config.toml
n_layer = 11
d_model = 448
n_head = 7
n_kv_head = 7
head_dim = 64
d_mlp = 2688
vocab_size = 8192
activation = "gelu"
norm = "layernorm"
norm_place = "pre"
norm_eps = 1e-06
positions = "learned"
qk_norm = false
attn_scale = 0.125
bias = "none"
tie_embeddings = false
parallel_block = true
init = "normal"
init_std_qkv = 0.0253
init_std_o = 0.00539
init_std_up = 0.0253
init_std_down = 0.00539
init_out_by_depth = true
optimizer = "soap_variant"
lr = 0.0036
lr_mult_o = 1.02
beta1 = 0.95
beta2 = 0.95
lr_head = 0.00705
warmup_steps = 200
schedule = "wsd"
decay_fraction = 0.938
decay_shape = "linear"
final_lr_fraction = 0.0
batch_tokens = [131072, 262144, 524288, 1048576]
seq_len = 1024
doc_mask = true
train_tokens = 912200000
steps = 2331
dataset = "wikipedia_en"
Each number is 128 + 24 x the weight over its row's rms, rounded and kept within 0 to 255. Layers, rows and columns count from 0. Numbers have three digits each. The size before them is the row's rms in percent of the matrix's.

# up: layer 7 MLP up, 2688x448, rms 0.0808, rows 956-1008, columns 224-279
# down: layer 7 MLP down (transposed), 2688x448, rms 0.0873, rows 956-1007, columns 224-279
up956 095:127114153136165172100112097122158115116127151126159105100146142150116102166139105142128145129139143094123162116142129144126111139141133173126145138120108118138124138111
down956 099:174153136106120082099132109119122157113122105106114150137153170163115119120116127148156144113161196133134133144114141167131133118097105114112121120114150151125144130149
up957 097:099105137101155120170138123118112137104134148143148117129131133168111154135118141127156162124106125106144108125092140117117110100129108123154067112088079177110101160112
down957 108:138120124109140129132171117128138127131159120179131158165144091138135100123129123174097129090130157114138116091170166125138091136140133139166140134131072150150141127090
up958 095:117153092106119151135119109122106102152117124142118113140122100126119127153101123159114073123090172121097144117137078112137127101156136105137117130156141126112136145121
down958 093:126112129139150147112149102116143134102138125136145141142124135142109123115140140129089187089131090122139129089105152174166125141124173126149113168113120117163126126170
up959 093:133142113134154128104108143115125138107151124158111163124134166163110126100115129142144151159098110137127141114145124084162097140120139125095139144154115040154120144129
down959 091:123108101123109145172110133106132138143129137123175139117115091123152118129105143155098107109131142139165117124141147184118160124135097116154113145134124200103126109164
up960 092:162133135123135143183150124158094146129114144090174148169124152129119112116170162117108106138157126149150120141127121119138124168109155121118154137124152116128133161109
down960 094:112129128153131120105107158099143137128098132159134098107116088142120129157136118127113119129081150160154131103099130098149119138135118140157157148103122157132122086125
up961 100:129119171129109130085078137122109101119132164129104143096132164162088129091136129114108125143060164113106105129110114097170144110142165166106126101143165138085115148129
down961 109:102152140137154148163115112129141110106134118107102130160127107119101166150133127146091145141159096105186142124115139159133152168130134141061081148106098130097152116108
up962 109:150117183121120137147125149125160143160145076138108119154106127151129185139080079128113143102165159153142089123122095094142150113140173109158167126113173110178078095126
down962 103:138093102133190104136123128165083143154118161140139183116166139113131140139116134118117105102141131100127173106120113117108100121101142158140106123177089116120195173095
up963 090:140149120090135176116120121166159109116103145119125172161106154133105119148089126168070114139147149140068127165160134166127144122122166141088130120157176146137105162130
down963 089:153142115145114151158092143121098128154165133107116083094158104133095143111158156069160133136119106142116137118128171113101105119090111167171135162109110123124111083134
up964 093:141137151137111128127117105143143163139125105136159121163148121144163176153177129133144140163087112145115109120112119126102108132145140114185125126100146135121110159141
down964 096:124089119110142091127135121125177122117115144121179167117153152103115113135145131125182144133129134136138107140119103171154151158109100116110133107119076148154168102135
up965 105:132117170155135127142145116084123159122114097139147086122109101158106123133146071129105124128099116122141140103124139139135160131134128124136157131121134156124122119099
down965 097:109123122134177167109110127109135116123163133118120162099139125074108134152134146136114131114124162107157115191094120137075099164139080102135112116107142126120168090116
up966 106:133115111123139175140130111140128112109104098152118156120089134164095109115130154138115144132108127130119137115129149099124183157094160181144143127122118150102096155107
down966 106:141119165140116111105113174118123124145139157118165119131162151106135133153116124153126158159133151159171146131120081155117117131139137151132126127135146147169150114159
up967 100:140112115170133155103134112082063141135106131131113134085110134160142159114098120122135138107121139139139089137136149214130085108125098166098135138169137143124132120132
down967 091:098129122140121118112115127125118134124135125184097102135132128119129112124121147124151082162121088107117117161138128067113143127161211143147105117101140137152130147112
up968 095:137104157092174133103125179106161117137126158193108095095071103137140148150156171159148166133106122149079120098119122129127155145136136105121132143097124101118128117210
down968 095:117137141155137146141141112116122119095118116126117151174149152122121167142123088123154088152136116125115160158143170153131111074122126159159142116175127121125124135092
up969 103:138170103102095113135078143126113097161119154122128136148140138146127128136122167143095121132169116165133125112151086114162163120159148108116141119124105162175156110139
down969 098:117066135129157163123129117137116126164140096136146150126152145135118105121157096105090104123098137098122121132095147139096125117123146142132113170142160105083139136110
up970 100:098082114121126112173140130129133145114141135151151147098147117107115125138103166113103131108152133132203136115100123171149120109152128143172131149126152107108088165128
down970 104:138108141111133166124069094100106121147126146121126142138142127175130159090164111113170117168130133126093110132144125123127124149109134144147172114141122129167164075130
up971 090:117139149108108143136132150096120101163130132135123070146176173131084140096101123099123094127142118146163145131142141143151134154136120093107151137135100114155110155140
down971 083:170125136138141066163090137137129131141140123131114161080128093128139112118154131138166105094118135145138126131111146110122161118130118166211102143131145147128132166080
up972 090:118130113125135131121123144153128090151113105115157105137099091145112099121125118095085157099107081109137104161144098135104131113117135137102169117092125133143154085117
down972 077:143125149129101121117111099120173132126140134096062114155122158119142133105118155134143146147120160163134131118137160119136137138133136095154085084142144093138093123128
up973 098:121122163151112126143136128106093106130099111105185135109166118162166132159135131127095151147100166143119117129101129152130150091126119109101119127083145150140127125120
down973 096:105148104171147107076109124136120124141134150139120077123178091162148090124092137109093161128151109120069152103139119080112137166104134107134087114139142151113128121148
up974 092:157127134064154126139113140144116142134131114125141118088120095133142102153148117092126151139141101152146104103105137116112100133150134088170155103109162145106159109119
down974 102:144123138130125125139107144151126139124126133111086123106129129158141136111130138107108124090113113130162127083140123138142188114134153123114145131091123112146117113132
up975 103:116101096100096132141116091134151123174136127098115135142115129167132097109129129180138157145165137137109101129136122162127124126147125137151120076150109089128093146180
down975 101:125163115130127130094148142117117152115126143144120141103154122166119120120132104152118121139103122120145144122111173124126167117072116083109142135097152120163145110095
up976 097:142134091089139140112117062124110145167133119075122088102134112137102157099114142179146125114179114143153115134111112123167133139123118084107112150113183119122078102130
down976 100:137128143161115111099134185140067116126109119154110139132117094134139096142154133165121128140098174148133078132167127108073105128135115178155123158110109169119142125138
up977 098:107114125094123121147157121145152124086097096118144155120148145096093114095101137154124159145120086136131089117148140157116133109136185087136147101158142119159137132147
down977 078:127124092114143148110100117110109128156142094111149149123110184135103096151145120134184072125162142167117138092159164106103128124124064118136166136165132093171119128134
up978 095:152152143176148092133099127136186079115135130135157179102148144146124131176133133157066159141109152102140148129115127144153079102114145135089089107123143114131120093147
down978 083:130103166129149176132123093122104129124152108114141145174081118130127131154135147163177126140133131133108077120109136166128138149135072152114100149135134120160109113128
up979 108:137152130113084144149070103127124098121112086079101147128097086148082144125127125118111142164164129134136091114162146141125119104123126113101113067085165172079118080165
down979 104:098140152119118153119173154163151175128145144080122154143150184102114120158142124147139086126096162129116124113090129117148120123108122128123150138114117125154121139123
up980 106:136152173157113141099084160093151145111121127147099126116121148161128098132131140116128110112120119106109099121091095119137111112129113113075117133112168122068136127134
down980 103:088124150102135152131121139150153124146139129128113147151153124106137087160133158147173108162163133121169146109139142117156162122149124085133136127143141151129103158135
up981 097:104093098111145115132075130151135128183094114159140089110099141119168132109140150111144117079161157105103095129095115104140134154126132148114140120162125107141092135089
down981 094:111136154112110129095120151124101165081146146098167146115116116139087102128139118137108137139120129129127125137143141138142114147093109111115115128130146161108187124143
up982 098:096155136100092101144148125142137115129134123128138136151098099117121071133174159143143090122138113112146111099134191117149119129121125136126113126126139126104120136120
down982 102:149140115133119173131098114118130143144102157113075151119174151141161182132140151148119118122075082145133159155157106131114150101102166142160099124130119130123093166130
up983 100:130119135088128138136117168081095091118104109104150134154162133160164109122138106117146098146164117118133137170140135134098189117158158113166118112125093095108107123162
down983 099:097134135116156100119144121139115103180111101066165122061102107112150148152148091060131140164155110166156136141151153191149161107155135141098163127106128148139149128117
up984 111:101131138093125172131131097097114168152136096139099104156142151113100121123135144101131134097130157130149108171126125132117160113142119120089110067119137125107148115133
down984 101:133120154151100116119155089142128108134138181103095145120158154108122127127136165123113184158107115119134158114090140114132131108099109149146117107192123163125135145120
up985 099:086088101131148121158120111150141134130141112066134143143137152153113155098152140115156123162123124149148124119118123086102105150145142099153113159076136134104144104149
down985 090:149158158140145152083155147133103124132165153132156129085140165132133083148121154159107144103158163130142125120148119205145146095134121165104134110171100152141119158107
up986 102:117081093104156129102143093134147124130162131132122083128139131176117149132162136123094104115137126122138130115138144120101105150118097126113127106109115145114092138097
down986 098:125158124108129154144105133116107179135108144100087164101068148116115102109117075116156163140119141099140114127118107125155174135175176074163134124118119121134145098135
up987 088:070133114112112138101096121105125112150107103142129084127131085055130105104106103148148177162130124124102144099157117119128114148121143106105133175129094141096145103075
down987 083:161116081144093075174116144138177138139161137125193149120138166174137143153152184140149098123151181159145093128096139111149130114085126118153160123139132108132140149149
up988 097:163104120121156073160128154176123139150139122147137119109151138097102099175154152155148140094118188134100136142139154119111124177136119097133141115131136114105120188162
down988 093:102132135140124125151152135106142127095142134139109114144102151150175101072137112130111123147127130121164141145154137121158119123068137153101143143128117146165094087104
up989 116:152148180131134100127130144181141155148169138138090146153141139147081114143111124111137139130094120167100159120085151152088105101121126126181145124163080092140114138119
down989 109:135145121087122123137117134134152122144114153129146142134136153153141137129104163140127145117131101139140160125199114084156144126123121135126097125107144109137116112126
up990 101:113122104112113150157131127102128100088146116138120176128105164156069113125101097126101171129167147134161125158169059116098133110155150124111155098108133145156141104142
down990 106:075168136110141120101116105096097129129098141094126132114138156126152153143149152129110170130092145157140157089152145133157176168095088115159114121142123131132115108138
up991 103:103127105164146152119162102140155130101143094120125108115120121141132112147106142181155129159141126162150163135133111141129179122146133117104151094135122143135089118128
down991 103:128109167128102142085093164141139118185129111149123122106133104122135175072147106091146127143120146089129128066131117129139138121160130119133089117099146138127142124150
up992 101:098121123108116105150122117139129066129102092139163160095125129116178079151090103107176139143092120103122149092141125108138118131074141118129164134139166099115159133142
down992 094:193149147168153127094117092132175128090132135135110165148109124132103120126132120141119106157131087127107147162113160112111106160161097131106113149123149140117111111118
up993 130:115086116158149157151128141091128150110132109127092135130123114142122127128113110126167157144185153113148139112164140139138108103140087106195165148121130119105123122081
down993 126:149165151108131112102143127185122111107149147112162105122130168124115115137129145132088089107091113141136094128082133103105139157127175127101116147152129188143177124203
up994 099:108160137145122118102138164153116120108105142149091118101118131136114139102144150106156138124098106093141102143134139147161114118100120126155138120169135100150160114104
down994 089:101120150120117157125128094127125124133147099131165137120137139151136131147132117161146127113143101153107139147120104204114142086166132122116150140100134140140121141188
up995 096:126137135136119125150150140121171122083104110112168118115123121173142134161113141154094150121150167126131106168151125151122137147181122082153143121095165119116122102125
down995 094:127162098104155127098147117174142123134136102121166113145114172107106133124109096106154115151138112124112111087105109108129156131137138134149161075131120124105131138133
up996 093:152105151118117174110124162112112125158107115115126141121117126175103138110072128088115187151124106126173142159140170089109126123131119147127114150095055127155113150126
down996 104:127138146133086128134093143179146157117104108115127079116147089114114119105150108137118125152124121146071095112076158081144116125125143116164121159131130119133114119154
up997 081:136096144149143115179079083141115134066122160123110126058118132142142131125131133122114134147142154126123128133118114163105121192119125098140122108138121138099099176091
down997 079:140116151096151134128138135140136140119161131085152107171121122129118141121118106132107097120144133137116119138139119129126128111131106143090110112111153142174148107173
up998 106:187144095105121110155088121130139109111130132090135084088164138121118139111109127120102106134098147135145128180162087144134137097109174142103124121115119110136112132125
down998 098:102110146140112153114149113120131140146145099110131159133064122136164122108147107100124132156129130138151162102117182110112145128156087149114132139126126130152147117121
up999 102:187157131150125123157122135124109115122107087179100123163142100130158162124098148150147111142150137109100137145128087156136124120132139102120139156095156124178103107151
down999 107:085092141096167127100154144120111129117149165107158139142153120147118093115128094104105144118178139112128085119149115115135140156132167146107152137120098129135157141135
up1000 104:152120116144133120091157063114105111150137157066125150122093107137121090123114131168136093148112139161161133091126169145116134126160148171127153169165106089091124123113
down1000 101:142139145154127138120093080147131148149115087156132084111152099145121171139135135096107156107126136121121134137112137128152121129103119086128105101150104153133117142126
up1001 101:137171156130142110103155087107122169140142142108146154146091184134139115118125113090145149157128125152114109110135094152139153120104149139129079102138162129132077147126
down1001 099:128107118077128151112108147157120128113075123105117131101097141143110110104148119157137102157098141128128152146115115092089095151136140103114139133151115133101158149139
up1002 101:163103154104143133137134068071107142136131150125055078142105136110160160134136134119136131100130112109098109114142097134109138116147147144161095080124116151098128162098
down1002 099:087150099149140158158106173144130121100130088181166155091128160127132102092107116145110113123131174139126147107105162097131079099164094100092131148141152115135154069148
up1003 104:143143106137145105133122146146110162148083118147150152118120127117142159120173143110141146171084128175128143105113135140120115158112141128143130101105148199120127129155
down1003 113:149102157115076129118132173160100115119141163116116069103087092111148137129097087129129139121127140125145108184164192109119122128101143137131104077133142113111113158134
up1004 105:102085134193175139146189091128145121126113131117135176142121082099143135121113133145123133142115108158153103108150132134140119104160122116162138110146164116134146077148
down1004 108:107097085134128156126086177116107110102131122142112098143109125147140148142176125119101124153171136119113129126114122103078150141152109154152122138125163111106111186108
up1005 092:101169144105103172146122161106074106130144114113151134139131136094143130102158106111167132071122115087150132163153138103125127112108126127123119110124122119144117118154
down1005 094:110110137164119125141129151118164163141110121110102144089130089179116127130126081078105133113169198130086085140123136157129114109092151125133147109146097147143146122093
up1006 098:121124151147106132134138111096099136153118115102167116144125170147124155142108107110110113140155171141181137105109136126113131133113163139127112139147098102158104132116
down1006 105:097147112114111123103126091108110151129139145144071127129110093124116106147146118155118095152081114110102121140099141157109124132133157104152136109131103095145110122138
up1007 099:085129114116140149130104102109113094133133113109160161146144081130081091115132131138118131101190099089149138124150109121115118138122119128194143108135131134126134113148
down1007 106:134126138143136169158151100185131104118137114160109075132091141176138094148119118154165148141153171174110134107155133142127123137131104122123186086114104117116102129092
up1008 101:140096123150116145138126131144163156096130144114143117138109131133185151112145127121122156121109108092102157090098139095140165165169130099156142141130109110154124116154